From a checkpoint of a small transformer trained on Wikipedia.
Size: 4 heads of 64, vocabulary 568.
Architecture: LayerNorm before each block, biases.
Training: a variant of Adam for these matrices, 209M tokens, 7013 steps.
Each number is 128 + 24 x the weight over the matrix's rms, rounded and kept within 0 to 255. Layers, rows and columns count from 0. Numbers have three digits each.

# layer 6 attention key, 256x256, rms 0.0273, rows 138-191, columns 192-255
144135091139120118127155147141120100101109161122121139136116121116154117131133146131127113104103130024133132115125165118135126108123132122121121127134095117118123125122120131102113126127135134
119120137109114125109147115136140113105102160145094130155128131128097147130143149125126128130124095090118107142108145096132158112123159099131104149133113127149123124109112101110122085144121126
104103130115118122120136128104145090123089167160092140146122133142110128123116162133134108122112095131116109126143152095124134105098137111105104137110111106150141144105125124091108096178115088
132134154148132115137128118154108147151139100101164134140161121140105131126134097122106157163115148197131132121141099160094120152141113162145145110150154132127108136146143120145142142095124155
148105134098123153124116087114135121154132107111140125144127110131082156113132106119129151154146102211121135123133117129068123144141133132139127128088141151123140142101118125179129124125131115
112128188141149154136091124068121105158120167145118106091109132177139103138114137139161104127151107199100117097141151103102142111077143119151095161130135091132194129105120123138112125171095067
178171142087108131120134161140119156138149140082146116183128118121165151156119101114142170084150178176117156159159121142150135111136091093137097164109126150104159136120067146128134147157144157
136092056088122134152153108148146138119121100112105130119133092059115148126130135148117141100126136054144171150115127119177078104161114132077178084098135156133118127134131172126122113189132149
138139122105105113126143119094166114138139159145108139153128105184140129134109129088124160110142136255130130148173137142121132103140145111132076146129130135142123141090089138101121132122158137
123114095091100136105155131096162095098112143137089133133138112112157139134116145145098118109128108072118155138107144123128110077151148116107132138058120140144147147127096158155109100203118111
109114105129107119131126145122114119125104142129115123139112138136135120116127140131121111118115119072128107130113150107124125127125135117093112138108119118133125129154136122110091106140114141
135123135116153118136114118115182135097159121101107123144133114122121138139111111131160168114151124188130158144155140131132129112118121131142140129109155136136121120081094159129149132152127112
133135145155146138120110170130086131103118135139146107121095150147165110137125152147134109115126142010124111132115133122132125136108123122129119145145109106103149120152136113142113125077116127
102157164156128135107099138154152138075133114123119102115102145131170060176119137193113143089159121006124112178118121111112160104125138119154100167172129147145134107149105147144142131102159171
135122136120123146131145140143125108120115136135119124122118123139149108130120144151122103098128147039128125135094146126166120116117121096109119138131115094130152121147106135111120118129098106
130134115114088119124146123146113115130111137135128157116131152131112133106159126105089113105102112012127096134101149114155100142156144137107117154121110119125116135155141119088119129103145155
128121079126103092126148164139144105087137136133105142142116128134139138116113127133096104112107139031135131136102164135143116093123147127107132128127096118140120128153119129137115119115145134
133144134124155129123105126123140128126139123115103113112132131134110140129115122125143167149143133228140135123154097137110140144127118132143131122134133142132141112111130138133144133125138114
123117125115110137130140132110134111115111152138095119124125116092137131116133149131102120095090119043120125120113173127131108129137150114140129131104101127123153129121108141124108113122121092
119093115118135088158116112128145132154123112125139154122153145156081129118089141093157136155125154237140156109155113112140114125127140160133114097140146133148077133107125100131137158152171151
117150166137138146121124130132095142118127142148147107124116144088171107139148138161123105102146101004089123134111102115129145116105102102127124130115112127126152127139149115135126122172092109
123123136125118134114140128118088117134113165137115128117126142128135116119136148126111095086108106040117124135108150109132129123150148110131107133107124094115145134145129118117112117132114110
126116162118142139141133129112130161174134088117143120110128130102150124126137114150155150155158135166137133140143106142159132125130096141114170115113142137121145137096138146121146147165107110
154095059089110083150169131156202106080098107110070153167125112106127111123096146133131156120107137102151177156126194135157079073143168148090141122102132138168096111124082154115096089139168138
123106117121124139138150147125116106123107149127124118125102137137150107135127138127124101117117111050139115124103147122141121114121150116109125134140104094127134131151123121113124119131124105
166134126128129164120140140141127136139141127150138122144164091106167155166145139111089137083115126089078152124126115122144134064130130066151085133105116114125159147111094128151111116205118080
123156195163140153109108101159107186173158098138188124108154144096146107162166103111116134113142104058110125155106083136145152121155120115150114135147142143105146130166140122132161153078102167
120113149140116137123142080090089136226081151160167125168192107145090163137142153057139155141134118255073121129159071095119157102133129117146093123094128095145110170064130092106117132224083099
143131154142137135119111135128061159168124116116179128118146146158124119144141103110148126162114143212140124152108106153100152146130088157129133116143133141086110123149143113141160159087141132
121138131097164136145124131134166146145156112124126110132116114127153129135110113134152142139171136183148154121155101155151131132136108120120126167125137140117155128124102151159145130127114119
095123200137142135111132109097151117117136149150101113086135143127157124134147122133127109101150105146114102139124114134108169115118131058172067142125125111141178134116142102119120125163105059
122129080125138109131147145118171104080149133128089120125117103085157123107119138167091100122125128024135132106117167146140131110128142117109172125101121122143146107143131139152143091150105114
120130139139139111132115143122131134140141112112131110125124114123126124124123122124144144151156142204135132123144110141116148141145129158128128126124137137124128117121134147144131147131148126
145111140138161134140118153126092142136160115091153109144118115147125139105107116118167127147142146221131168093147120133106120152102105174135172115122133138106130104144151122181122159117106099
134140127107117116133126173123113109092116149116129123139101142145142126131125133128112112114100120060143133119107174137149123129112146125119112152127105119118130129162130118123097120104128119
125128149121111151122140103135139125135117166150097140110122140090144142130166130133097091114105117025113114109096125124119123114126147117138121142121122116130166124131149108125144106123108111
116136150150127119125122130130134121093135154148123137125111145109151116144147147145115136103127117010122092163107146113141147128112130086142112161163120115144144110119115114092112111124125124
142108085122105131146117169176153175071138084115123114120102135108145121161107151136116150090107151000129160166095136133198105055116129144113165152151127138139128112153087171138129147115156171
135109125116127138118145143125117113118117147127124110139113126147145126136122143136128099101122135045118127112107145137149100104128130108110143131099114110116149139148113123127110106131098109
111124089120076086149166118099129131166108144157118179139158148125104183092128126063106100144126130199146110113146125126187110128139119161082139107121143123098086166093167148073140128117157152
105120123140124138140133120124133116134087144140116156109109150137101135112141148115108107128106131043133104120117126129177094161123124157109136126147130117120086121165149120096128129068154166
111116093105128112143156151133143096095117138133092135133099107152123128113095151141122100140114124097155128112123190125140101108133146149088149127118110105146115126173114146133102106120162110
101106162146131162130122100123097130180108111141152116136146131077133123134158123142155127167166104190116105136143066091122150136117074111129161111102126136154122160103163140113138111233097125
097166162151139102116118166097125110079140145153112115129076162170142122123106136148111103106117125067133090137122160108120166143095125100130088171172113111128137130168142128122097115111133115
128137120126118135137126149133119109118094121129121119145124119087152131098122153161119143105099127052130112138126177142142091122132142115127135119116108109130149132123136151087103136164114121
133125136111141136125128097126148150149143097128136141118145098085128143133149105123129167129163123196115132141133093137127148114150125118143140133127155142142125137094125141122146137171115141
129120138133143134137085110143115135165129112116139137132150123135102122123119104119149162165144125227104124139144108136116130143136122140141141115145154142134105118122137120140154151119110133
126113188146133135126117090112136112154126157170124139083145137137115115126165120110128068118140099089102111110119095095140124148118147111153092154124158105092146105150128111137119119130099118
131119120149123155131125127126119089121141149138114131126128105125139134137130133144102102123107123080120134124120125107105124118120145105134112117110103109149166123124140105142100124177099058
119129152145139130144108109153129148142130094118153137134144133114098144131128101108133145141130141206127128115150100138130133158117108150142138097144145150122087135119149112123139150117129146
138129141119159135118119158092107129168128135124133110136132114153139121138110119117193108136151125255110173104156137121117150108096092121115137134064136123111181130105129133174133136203135056
112118120144104103141136124132143116121086142128137138143121137138143110131120144125145139107105147066125106142128145116180121137116131142113113131147102104135097141136111122065119125122133128
134105140131130149114131115114088151193129095117152135152154115158108126146113131103154142171122114205127148123141086131103146119141135174114172109118130143142118131125150130138153160135122155
115108097097088122111154102108167069129128162151082133143148106126111168095141118076087122120118108177114122128139150148080114110155182145175076125090105123137142136077098116170095140139122109
# layer 6 attention query, 256x256, rms 0.0298, rows 139-191, columns 192-255
120119117122137113132117099126136114116122122119115136135138121150119113106088118144093166122155135143118112142119108129130150165131143120144150147125127130139119171145102148123121118173129130
104130132132132120127095120125120114126125141135134139129158153139108123106117122129113151091148142143132130143119101164122142138098138133131131145093152112148128186140126155132127126195106109
166135123127133132156138117122150129152137126122126101125119115142124136127122147128131131143102147114123129120136167144095110127135119120124129092155136166122113128128137131115120178096125161
157103139143134115120125145119118106092161118121095153144120094145094138105102147135100165115120140136161146144127177139080130172128133105155124100157110143138106117146117119140139143092157143
105120196134185130134092154116085148138163148186143123102132143144085119117180092125158139086133144150150126118157121138112131112100134094126103111100153108134143124147132111121138124110099086
159115146078122135128123135133142143122144115163119125147111095139144152144141121118117096132134123147082145110149126101135132135131103105138091163138076126144133082106124120109165129119164128
137133092160070102121156124123140117103127095107129175112108132097146106142105144136139128130115117093136142129102123115135104141154141168138101126152089135126131122110109158157119101119174141
148119121102141142126132127111143143124147136142116138156121118157121177122127114071133134116127174152109115138164114168121135117102138123147136158092132112126112171100102134111149167178102155
107121103131097128101120140137146128130114110123121167109162116109149111091103126127078149116156061146121165170121101119138134145146145131166118158126104107152141151138093160135131074163155120
127124096129107126131100138144115112115104121140144132137147129160108118103115119129112151105142120154117129149116119123143132132121117128126147121127091125155100151141145135113119116159124130
125116125120162118134146104127149136107143126139135144116100107108121165150136143123112119109139146096132119116131138137133118107142116135164089147126138119120142120108104116147136128128098103
097130146119150146110113123156088125132099159172166125133137157113125138151158116155141108167123089133102111127134109091173144090125117125113129115121111105124123076145144077124137099109131105
127114127063164176104140084191152123136114135132155111139139117068109088183126101146119131170186105068088100165138114079188141107102134115127123145127157089101151116116091101108139095128137145
127129143121148129116118124163131104138107128146171144106155155098145128120150100156130128121147101140100146135109100094150104142144118111131124148115103102151125138167121127133125080105116096
109142082137089133155115105133102097143108138145130156108151152177138122115109107123118130121127124141101140146155105145108138134172141110095161137092101148136090172135138109134101120139125155
121148070125101139102113140156141119118101125117137142122156126098137156099092116146091114154133095158114157148111104110158138143138134125131151154111105123160097120123138137149118103160153135
138115141114145135122153127107130138115153142120113106144097129107119139164162132120149106130117155115146128102126144117122120107105132131118103129120162124107162108094134117118128167134117140
108123121148135117126098129129128102105126140137132191111147139117152099087097112151127132126142113154131145132140093122117132118146139125136141151113090128121112152134125119158118086101141105
125091092131071131149143134081136138102148085096136106143123128203109157094085129090135092133111173132125117153132117125090109106105135161118140073156137152126081138088138150122109188202145171
093123183133153150137117100145143133176102146143164140116120136064118061162156116147128141127150067103104141121121105110169161118134109127121085135140140120140185120159134108147127072106129090
108140141132132132140096126146113123136118130149140136098151134166142100090102109137118149117127093165103147162135100123120151124153138091111141114134103113146097130152143126132124111129134107
138130157138131140126144128137118141149132110120132108123107132105148116190179144134156112119116136091148119095115141130131121118119105154116092135150140120112163114122137140125129120082119113
165146058139108080127144149138162099063133093106121169111132114102139149099065118119112147147158145139120173129126084146129100144145136150181141140116093114140093155107076180154116118144154131
106141117135126142112096126142103121130092126134159135121168162128119123094126108158112136136136127163122136141113105118136129136122125113116157141111109126149114157156148118143125101148136121
131150153137172140151116093145178168154128117156092173133138101100139114121136127133104114120187097183099100132143084111131162143153130098160086140150126153150138116097088108141152072116123108
133134157098129168149129105162126137174146134164147113154108106111147097167134122106123085136142091074099097139148131109179116113163114121109112117141131138114134104126127105101129125078154138
118139138160124126165099117086124165172134117144111123172112112194116131083112126086119133076119148193121125129143131162092139151140112107130123111146121154157137181135120157121115137165141130
135106154101138121151110142107103129159132107119127077143130109177125123123135147133144116149101133137137124112136172115099124123132128094100141089172116136094138118145161130090154148103150148
153092141112123145124151142128134128131148115135133127143115115112137150164172122119140088143115120096130112110114147097157100109113114114128087151114116112108133090103157128114140119094136121
128118176105202154158099108125134161162143161137122146102130126125112098132149115139116170086177125107118098111150130139136163144127108112141098124114184126122125180175128133137147122141105076
125139106164117120101154145159124127121093138105113142108117132052161122130126146158118104151136099124141154110100119098154133145133143139143124182111137114135152124110134128161114049121139104
137114134112117147095156143117102126125135116114127100140097130124128139153139133116142105133112134081157121109126156105126115116126135155116126145130139110114140099103133128098131137124134128
129117149127126118118124165107130133111135125108129101139104120127121172104144148156146084140069120157164173098091181096107103128120120130125109116155099136141133050139166118140122120091149122
110128108126135109144112146154107120110113140165144136116162121141111167092109118169114151155130114178108156124135095113133127152156132111124153138114103129156107123160156104144126127143112104
108138142139139141132111105130130113154123144142128154100131144119137088125113098134133148137143089128127113128154112131140162141144177101129146122107133133125127154132133131152113090123148113
106146149128182135151101084171134124141118165155143138099094141096125073151138123130117148112167119090091103131146086131162175109149109131133127162096168096143166156127107110144135107138101116
104140091124113163113166087182161126113120107145144162108131121054153149162095109129133073175141096088101126156122088109173113085168116174142102141153107113136124078077071118126140088105170141
105128127141114121132116145159139114098115113155153140109171137147146130081140126145109112129127086183112163132108113119156122135146122089138121135132099114158110102157135123151135081117133093
110155105150067119143137133083099132159113155118127129127151145175146152129140122103133109133114161148126121124133124158116130137118138142099150140112136152109129149119156148139111156173109164
129151095129104138110117135137117092132115122124144139107155177179108126115130094133138127138110149131130117160114097137133087148148135134071171102098107136139068145129146137121107146150154150
122118094142124134104114171148104087073124139114129115092169133117138146078104115175119136125121126140160173140093130145143098148112136125141152134126107116134112125160146159144126116163129139
131129159134126144122137123108109140140113117116118105133106119126115059159161136133139162044141146085162103124091158140131149141069095155122102127172162118117184151153139175099122105155126112
095132154116168155116126112146104137138121153151155101110137151120099141143165116132132133140141126101124116140141115122146164127091107107124136146086185107138148146147151106132135123153078125
126162122129131125118083137159120102108125124140133156103129148125151117113117097164130195104143152138124132127135103143109139145143109148113144165091095159154106148130123109146128104125094121
143134148136132130144145119113136136139147111130105123138088101117124100147152158099128127104144149082145089133132140147122138137131116150127088135146145147107157132101089132124110118106124144
143090150151145125147120119103118126117166114119117095142102105153108111132117114101154139096099172098163102125127173151109120114129126140126131078161164161099138125127104137104130189100144156
136120164129151144143142128113112130155130130160128149088136140166088105133176097114143102118139109139129099138157114104120126115153140092116118086124133115125100101128123105119124116100131086
113117140138150141132111116106146124147127136112120153128138149119125114098115134150121162118169120165121146119122111142121149145127138117141126141120130143151133135137125122162110090127125078
158126136122130135147130131113142128127123110097128106137098128141108138154146137103147126127121167106148107106121165141106108143126116142105130096152159172112115123104131127114127179115128156
140123157123151103110122182091119149134134092135126115152117107134129146093161156137141105077119121196165145104127175074113143125104120122158089123158122114132162071120143144105177105125140112
120152100144114126128113123132132117142091129122148122142137160134131138125142112117147142130134153140094130131117085138145124135139103137107168150094146127146121173121112133128101138170102121
126149134150077131127126125101106107130122096116122114168118115156127128115098142119144104125092123123173146146130153156096101101135127158123141097177113144114123100110132148101127157122160147
139104110125133133114113130087141107125132137111106170146156124172125133083092103130117158136149127170143123164139118123097139153121155126135143146100123153127078155106131137154122122162136129
# layer 6 attention value, 256x256, rms 0.0181, rows 128-181, columns 192-255
137147077121136086150156108115116125155138115172133121085103094131131147151081167166111110149163129126119096098119120079127092179121166089123127127124116135119123145136112122119147136128144146
110103150148116137151107114153169111120097138077143149108138137122094119104181136122125145095143151130114106089158130183098151060121115142164113105140143101159125175133091101127163127116139115
103071112136147130138127138144108110131161080116120118159141117168150152129089145125133122144127115158115117122145147115125122070133109122137165087137127129143097130118127110148046145164108112
140142112119140105139127081133145114129142094120085107125120114095109133139101149088156135101160097132128137100108135127112104154145150149162098128114121131135140133121091169117085131136125095
115141131129117155134103083139143139116141138135093173142123130099150137106146132127138122127125153132136104115148119162148086152133129134142139149098143118087143078116122153134117127109175125
112136130101128110158113142097109127125120183142124114131088126126132111114164156160129128092147152146106145114132116095131135158139131130089082119124149117127094173116111154134159142125122125
131123097117171132154125128128186147116150157170135164095125130105087155114111118141122116124110122104063092119093146104122124128141176121131065131149128141139121146129111140081141172105137106
132108149127123139137094113113124116154132191171116123122106133126113152131117129155097070113127131145143101157148127105142083146107159093132101114146113138125154129159136135149124145110160119
090089162138109091164097099083105149139145107109108100148125127140141144126095153133135131082161134129122101117140136121137117113112149120131145123142139105134111158133145149097084154133155151
133124144099151131098186126142114135127118111164100123114079144137141164122103147197116115183131093094132122113129120088078074132084114126103162148124119121144118169117116127125076099114078153
147122118139151109104141135143137139124120163143126123094114074131141149097127136150143137134129146127133141109118110121127130095145183120139123088123115134165115124176138134085115111162144137
105109120129115155129073121154102129141177160185154150115166108092128176119115106118126143118146120152125117145140156147150117123159116110116123079118146107129123130103164157168103120122152086
135083133168130114120145139104111134145143115126109125137143142166143113100119152116121099101103132153113096137105139161099158136118142120100161158130128117124112100159146082118122138159127142
116153118114117139149129104145144134138108126126137105148094166120151101102106118109141174075122128107109161123143113138111133150106117157121073159120137135123117112136105140145181138116138080
139133132124119122121135144127128134149115142114121101150143154142148134144130092137119133154133127117140160142130120128174113144121099165113145161112120153134141090108134128152129128118104134
110160126153106118104148113125093136131115129107085128145114132097131126178106107150140092143130114115122124117126112115164120150099091106124134152113135146099173139133097136140142101120137115
135123116086137140137153142063137105138144161159122092145111116142153160163121133142108119113165153130089111133133114118175117182142123126081131119121116124119110157117151140109110153097120120
134150136102129104115133119131133116128103124122099129191151117163123095134135084125130120091158115135164100147110120138162151122123127130137123163121119125128148103100148114090127111111123159
150115144143133145133104116114077148141132133136117136119092145133124118124127142127106126104152137147158087093140144117130137184132161122112095111159123147126153147114122138127091135103160159
106202132138130135090116090138150122114123151171141135108111102107150126146098086127119117108122155129144114136129110154086073123113145118132067138131124065107172066125145115106153139104162145
143088094103144115178072152108112102147153173133135135118072110110095139118103163173117089131090132124098128102129147093140099200100153129123112139129135134161102121123101156118158148128118112
127108110150143152151108169084095147131185125149171141106111111150125144114096137145123101172117156147121107140128147089116141123114150126120142133132137123138106114159145111106167127144124133
127160115173127121094159128108109112144159126151108112139130110147138149122098162090104153135157121126140091077108121130109165146119143140118161102159141149146106114129103131123085137118147130
146128140087149166096135110167116148142134089121118136142140153106109098161159118139143134111130119126120139146121128130140141121128089154103102169117114142123129135136113105133160106095087136
192108128160128142061125148142096130145133118173160138131181150141163104112128147129126096135109123126118113111117080112116129129137143098094177127150131093142130080131132100128088126128137161
117118136147127122085127133124143135098134164139117122096101084133136147132148153120153091080106124142137092138141120150127132146138155134132130135135129103146151103129132103112107126149154124
128092110113163140167116135105091134113145145117165128091123082175127156133109137181127114168124140148132097111139133077129121151157130126112128125129129120145075101132151138093089139128144131
109100143144100130153126139136151125146089112123097109120146111123135127125131150141126150061132132137156127140157133172131126119136120126120143091111134143106115143102122148148160165146123123
131111099140102157152095109148104089135116157116088107130142100089149116177129161144113137121126159138169126078138127147123172186125154112083181139141122102173128148142109138123158143120136120
130160112096171144119139121163128141131093094105122154098144113112135149098132127125143125216161088128103198100105125089117127109132061148135131154141139146126121106166099121115100098132081137
116135116120129126151100114098152128095123157137113065123069122137114114102117150113157168071114128121109146103118127122115138136150152123144112128139120130137100127105100170131175137114159092
113125126133143111157079150103119144144151155165147139093125111130127123072126096120132109151115119147126100122122149146130095158135148124117132112115135131118124098120157155100127162164146123
112131089116148113132101115102105129134137161136099052136103122138151134124056156131142095134126113103087115111140128102104089179135154126097114145125153151126141143150083140138105134131116110
169145141113164126057144111162136140113109160133106154091132132132117119137128150156100133116129128138144096138114119112099119132116139135065099200123124105111158154115098102104128141130114148
128157139147090076125162138120106099152138114123121090146126135147134081106117141141103179119155140111126130135097104134138157141124127116127126086120132110117102128112139135142112115129152138
171112123100147131143136177085143135116112125106158123126105114149111099091153107139132133164049121116130128151090125133204163153144121144151107164126144130096129131133114132110147122145088102
127149092135142138134117133134117116154144188168179158126127127085114156122146158130087094175121127123103146116140104131130143112091153129119162148141148113149123135131122141128126098131141123
170176132109124125125158125140107132132107152147154110149140114125154161136187105162110076134139183119127142098125107123114109141092120124142123066141115111135174134103093157155147111133141158
100133129115096161103196141147127074138128133127090126162139122126149144156160139126140103127120137112182116147167118165092117099100112117123173124139132099187146113074137132087120110123121125
143132155108107098158136096150147122126138115116142126143095126108123069143149107192118108143114123107154114090128123136132134153112105123094133187118123074098114123137107162097155118129075134
110132118101131119180179128128181128113121141147177155113099153155081162138130115083133115103100139108111141106115144145144160123191145116101078098133144140146095133128167122134160146125142107
120143129134100119165097136155079080177132130102110130124125140082119118140117165123082139132164156088125139109168124111119136149097146104126124109134118122126146163142150128142147137106122135
136109123122132125134122111144076148118132129112085088122065121148110142128135152142137150135130131125143121098107139122109116150143139111071130133112130174129095158151103104166124115118170133
128163126164137089145063123176134119134128144124202150134117112115137090105140125149102152122141136137111150150080134085128192093175123155116153122124141162125097079152132106137165132112149142
097161153177100115095109158142095132122141135155137143118140149095137143142123139134144134102117130149084111124134131170116104099117127118138114102148122113115175135146074132174128117102151109
119121094108135115190105125120116105146165133117108085111083112088131114126118150117101098098109130106150129115143109130148138225151163113142108111126135115134084135101159137139138150152134082
102130136116144148133131078127132125135148142145114162109161100098145099131082117119131119112168099132140146112119105132103114216142151089119064173151138121106130120120096131160104165121150091
128163099125175078150124174191119168146149090146158114093124147111133116147083144145119176155148084101113154132118122059077144124121118158087114138103134169127083105153110110129128135129101160
145184124096166087105131106127145147110110139153141146145083107109139133099090097122151094149142121119108131131133128120111126152135090122129142154123121168125169109118081123119135126113127147
166120097120146103156080146101117114153139166111134124080110117088094120106132121121155143139121121099087143123109161088160156146148130129087112122135123149131117157158092157113118134137146091
145160133098118114125160119153107119115147098128121134134104080111126109142149133158152137142139165122133125126129100135095117154088104112128125154149114118159107146133074136129079122083085099
153141098134122101155142150122146128147145136110157099101087119145128090139074116091131104153100108106101103144113113107118134186111139117156135174115147136150094132128129143108119142172120144
137113117096129134153181130112139136148099135151095129152125133115141127119193122139096148139162116117114131135130133149181143129147100109100146131126150108150146134131144128091109147156132111
124130134124172166115128119119144133099144123167143192101178127131117117115123116113131113124097107143123131149179135139128097115119150110149087145129145146117151112138131132103124103135135130
# layer 6 attention output (transposed), 256x256, rms 0.0422, rows 128-180, columns 192-255
136122149085113132137136159138112162103140113170129125170151146145144132125142105083141168111132123168109119141142129136113137126152122125126123147124095118096125097101147116096130138124173137
119122119142147102094135121166133105145119147132109091135135132113115158128124139150152111141128117096150159133093122129142125152115109115140108111109134123147137141130122151173101125134098134
151162163121111110113106135154164153096089110145139112109098139097180113129164142124100130109139130036109132133116140134157133125121152120092111139128114145123133133132131145085134092095114125
164141186125094143148130187123124127101147145156138099143134130171138105114121124136122126120106155135131129148147159125149131133110114138138167105112140116134113101134173093117131144120172128
084096136136127119151132174148099059148109137136135098118161138161122119123122115160133141125129126187113162149109124117109144142118144135138140102133113123124115156126164114148112169146120137
121112143092157109092102133118135141135166140151110150136135131097073170125126116090158136141142123099105128146152131151118118131101132132147122124129090157107150128136153141091136134172143136
151149119121111095123141135098089106150125129089141093128114135138195125104114097105100135121130158255164151125142144147135131159096122123137159126125151129140140082114160102151146106168131143
142111080118161097120154134149117156118123115130131108107140114133130130128150104125169134151136095091121140090110117122107142128145110146133135167109141106114128120124157124113142104133105135
163132139125131121118143155178157120103089098160135150111111136073163088154148156126136123142117126077143134117128143122161151147142123110143127111102133153135125106128105133136131118120147118
127117175112109154185088146126114163125097106130172124133172109138152143127159120106143135086168111202118102153166098111132155111108121104163101140156109126129133115131155123113137138135152144
114128112082129118139127159136134182128129115123148115169141145144147115148155120131106145128163137100095097135127136126144127134131122106096105186135124095108148145099100121095166144116101163
143158171122166141116125114135163100116124146101120112112094135149122098112137122129146143118116121149100128135129125166136148153102102157112157167086127141146117164121136108082143111150100127
112148098100143119122130121158132110090104090150138156154091136058088157117130183152141174132134121057120122093147134131118121104132139128115101109143139153109145131150130150182117123092094123
127092127130119111128137163093116090122150123129084150120123132147099161128131161132117107160086136199163137143134143123120137103111131133133150070115121144124142119132151125169095145143152129
117162135141111165145130130120148128126138114114116148102089107131167104109143156119118122123098145201125132154148124109130099131134147115127096109144166124125122114130110114127135118125134123
107102133146142132149132118139132139124111087142148139122130118156118144103129141133136126135083119158138099146118114136087142100151147135137151100131135115150107127138151129145108135141145125
198187125120131129104130118131160172199143164124143094111122131094096081098148119068157126152090138094148115135159129107128109114120127128132116165081170131114131128123101075070143083160142124
148127085187106157136157127105155121115109140083128141117124123100125111126118135133164112148063162115145134105140127121120090126144148131116138096140141135134098121136122122144108128112149118
150115108103169104127151164144166145089133129156126123150126108114076141126122109125160126143105149048132167127117132140123099123149118130115164148064110142101083149151167135130130130130139114
134087105154118125181177137132134119167116106116112106150152133166117108126147131150164129151139111232129143121148137118139171133124119144148167082130125119127128130099134142172111127109143119
132172090114135143096162133110104155103116128146137180123142096115137124143131069092107122156163093116137096169143119120128132097120127116136138162112096123135145094115114143116154121136140172
133144116111145106120161094144136141115101136106135150140134130106145098170141093130102109111131108108119093132149126136119118144150113089122121176126132121122126134122085138106120080101128152
172103133106147099135134134152143151065137119115130110139107127122059119125136144118177131121125132123137161132113129117131093131152124156137143103083090131090120107157182101104110116091151123
124131145158120134169125114087121108110136161121126158103097132121126144086126183119139106122107144154148122118155127120104136136118121103125120112165180142138143093135142112153092120150142126
113126157111137115172127125126102142068117122107123128157139118151127149131152122160138143111152106043122104114130129121110111134133153104136077166148145125108125149141116163156126060117123115
119125064119113115132119106161104130156124083111140139168169150130125119142128121138127144155162128069123106106103123126130131105116112111115137132156123127110128139112121163168103120124115151
141171121103121126112137142134155127146132120173137154164115109071171091140129101097121145093137143116104119139162139147137139147109136102099124163117095138123150125093108137084163106137134120
131135135120093134084130165117174124138123162102074123110117151139097155156128163081113126159123142144116155151124105095127155124153102143154119147098077115148122117144118093102113140129175135
129119134130177128084144119120143154136130135190159127104135139161095151117142132140151113142140126045094139121121090080124102095155101112128069142133098098092143101111133110139155149124115123
096118197105109109140064117110078135101158131158160144137138110151165136118133128168092132067128154120154094147153156132113139125108178098101137119144153122153137167123149158108175140160119106
147130139112117108105114151105130138121132149119124185149158129142124151139128122108078108183128153113123089183117129114164135120115113160126127132115096115128129132133137087113120143125147142
147144098102108132093150111147115101104133139141136153149172122108136077175081103104102141129137110101105115168120142125152158166127110134127150191141115133156102138131086147126165127108122141
131127132098127106113125136136099150124151088152143178132155112127103132130156132118105133126131113093139085161151147117118143094117131126134129118123079103108111091123134132118122119101177124
141134139128077130150137136125137136159150123118121078145117138130118102108148116165182151111131142125126158110172104145144105140146123089185105076138169112124098145119141131132120095123154132
126103108098173150102093138136151119121132152159095137129118123121105127141150145077155107122134112087107128107141155118132107142138136145133088134133092144104130100146111122126098160099112124
110128041116102134124157099131107105093137140114116175140130143105147130150090098092088097113137131165144132132134155154110094126115158141134148111167111116151107094117096168133102132127123169
137123143093172103135131113126106128088125110114148120139140121158120139126138046168179129105150100161127119145134118134107105138145125119127130135110121115120123139128155144084153107135099149
104076138121157125127139128139140122113160167107099122143146133171070111147103093121185115093123129082130153166135155158105103102190128119125150182122148152128110167181179112086126121145128120
100063111172179148112118099146152148136077149096156122096124143114111142117149140140190145155140148088102129094116089097116142090112124136140101119150131125092128135170140080165093154132099156
108119130116156158124171154095131121133107155193112144131154151098114133081122131137151115111135128211101156144155151103116107122099151135156089093183138132135159092120144100146138200121133166
104107098125142117100104109103100113112195126121096137175120137121149120088111126120093155128157150199134098134130123171130119097101125160100164135102119133116161163096099142120111145154134140
121117156149192150117135136136163164130150151188138090084115105148097155137149142080168124111143104192138145114108132113132117128133114135138101154091135131119120096128121107114122150132128116
103133132102132116137108148145096133107142112144143177161154108127127158126123139111096117129148149085116098160120106121128118077157096134131122143118067109099159149119163136106086149133099115
105139138129154157115153124101125128112140092138082189142123098135121124148088114106108127146163135166105080129133131153129108166128108122113087133154091120119133147067105192147136143104098107
116115092121140112148123110122133107145109119092114127170155114172083128150129125102121123150150060123119096145109115133104161134116107143132129133122108127110118100111150165133121125140140174
126134126103159155088142133127116144103124133188164149131138129157102149124136114071148155153123144173105140123122120097143105093124101157133138121110068137108141096110115076120088127102109140
147130172139119139134121178108144111135161147150136100119107146154122154111135140150122164107102145214098162140165146120152116123128141134126154081097096127116104083102153132106139118117152115
124149189104097174145121093058097164100127129137118170176132121144153134120139129092096119115165156243114063124168145147151137139144132090117102152157125128137137118094119151123129102112162125
103105137129087112141138113105103115105139109103124158142164143151130118143085084137117149138111146203170110138121116147115132116121142151151173089116102115131081175126166139131151157129131120
124152145101131111122124145113110133099140135160126137109119115166196139116118128080034115104115170190169124161130155142159109141125147120142130161115155117151106101090150137118189127148142118
128138137124158152139116164145124132143115169166151103167115139150071115095130109141146116109131114111139162155147163133134112119120121146122140104115128141098149129130192117095119136127084156
116134122108121141111115122099100139076124106146151161143158136116169130134127123109085124116136137184143113145173143141139122101112158131113121117150110135118122084114072153126120108103148137
109102119137125133105082127138134118120145137110138114090121133125130147104093158102173108125094175171151156128121136135089125121109152130125132135144165157128103144139157084119117152170101101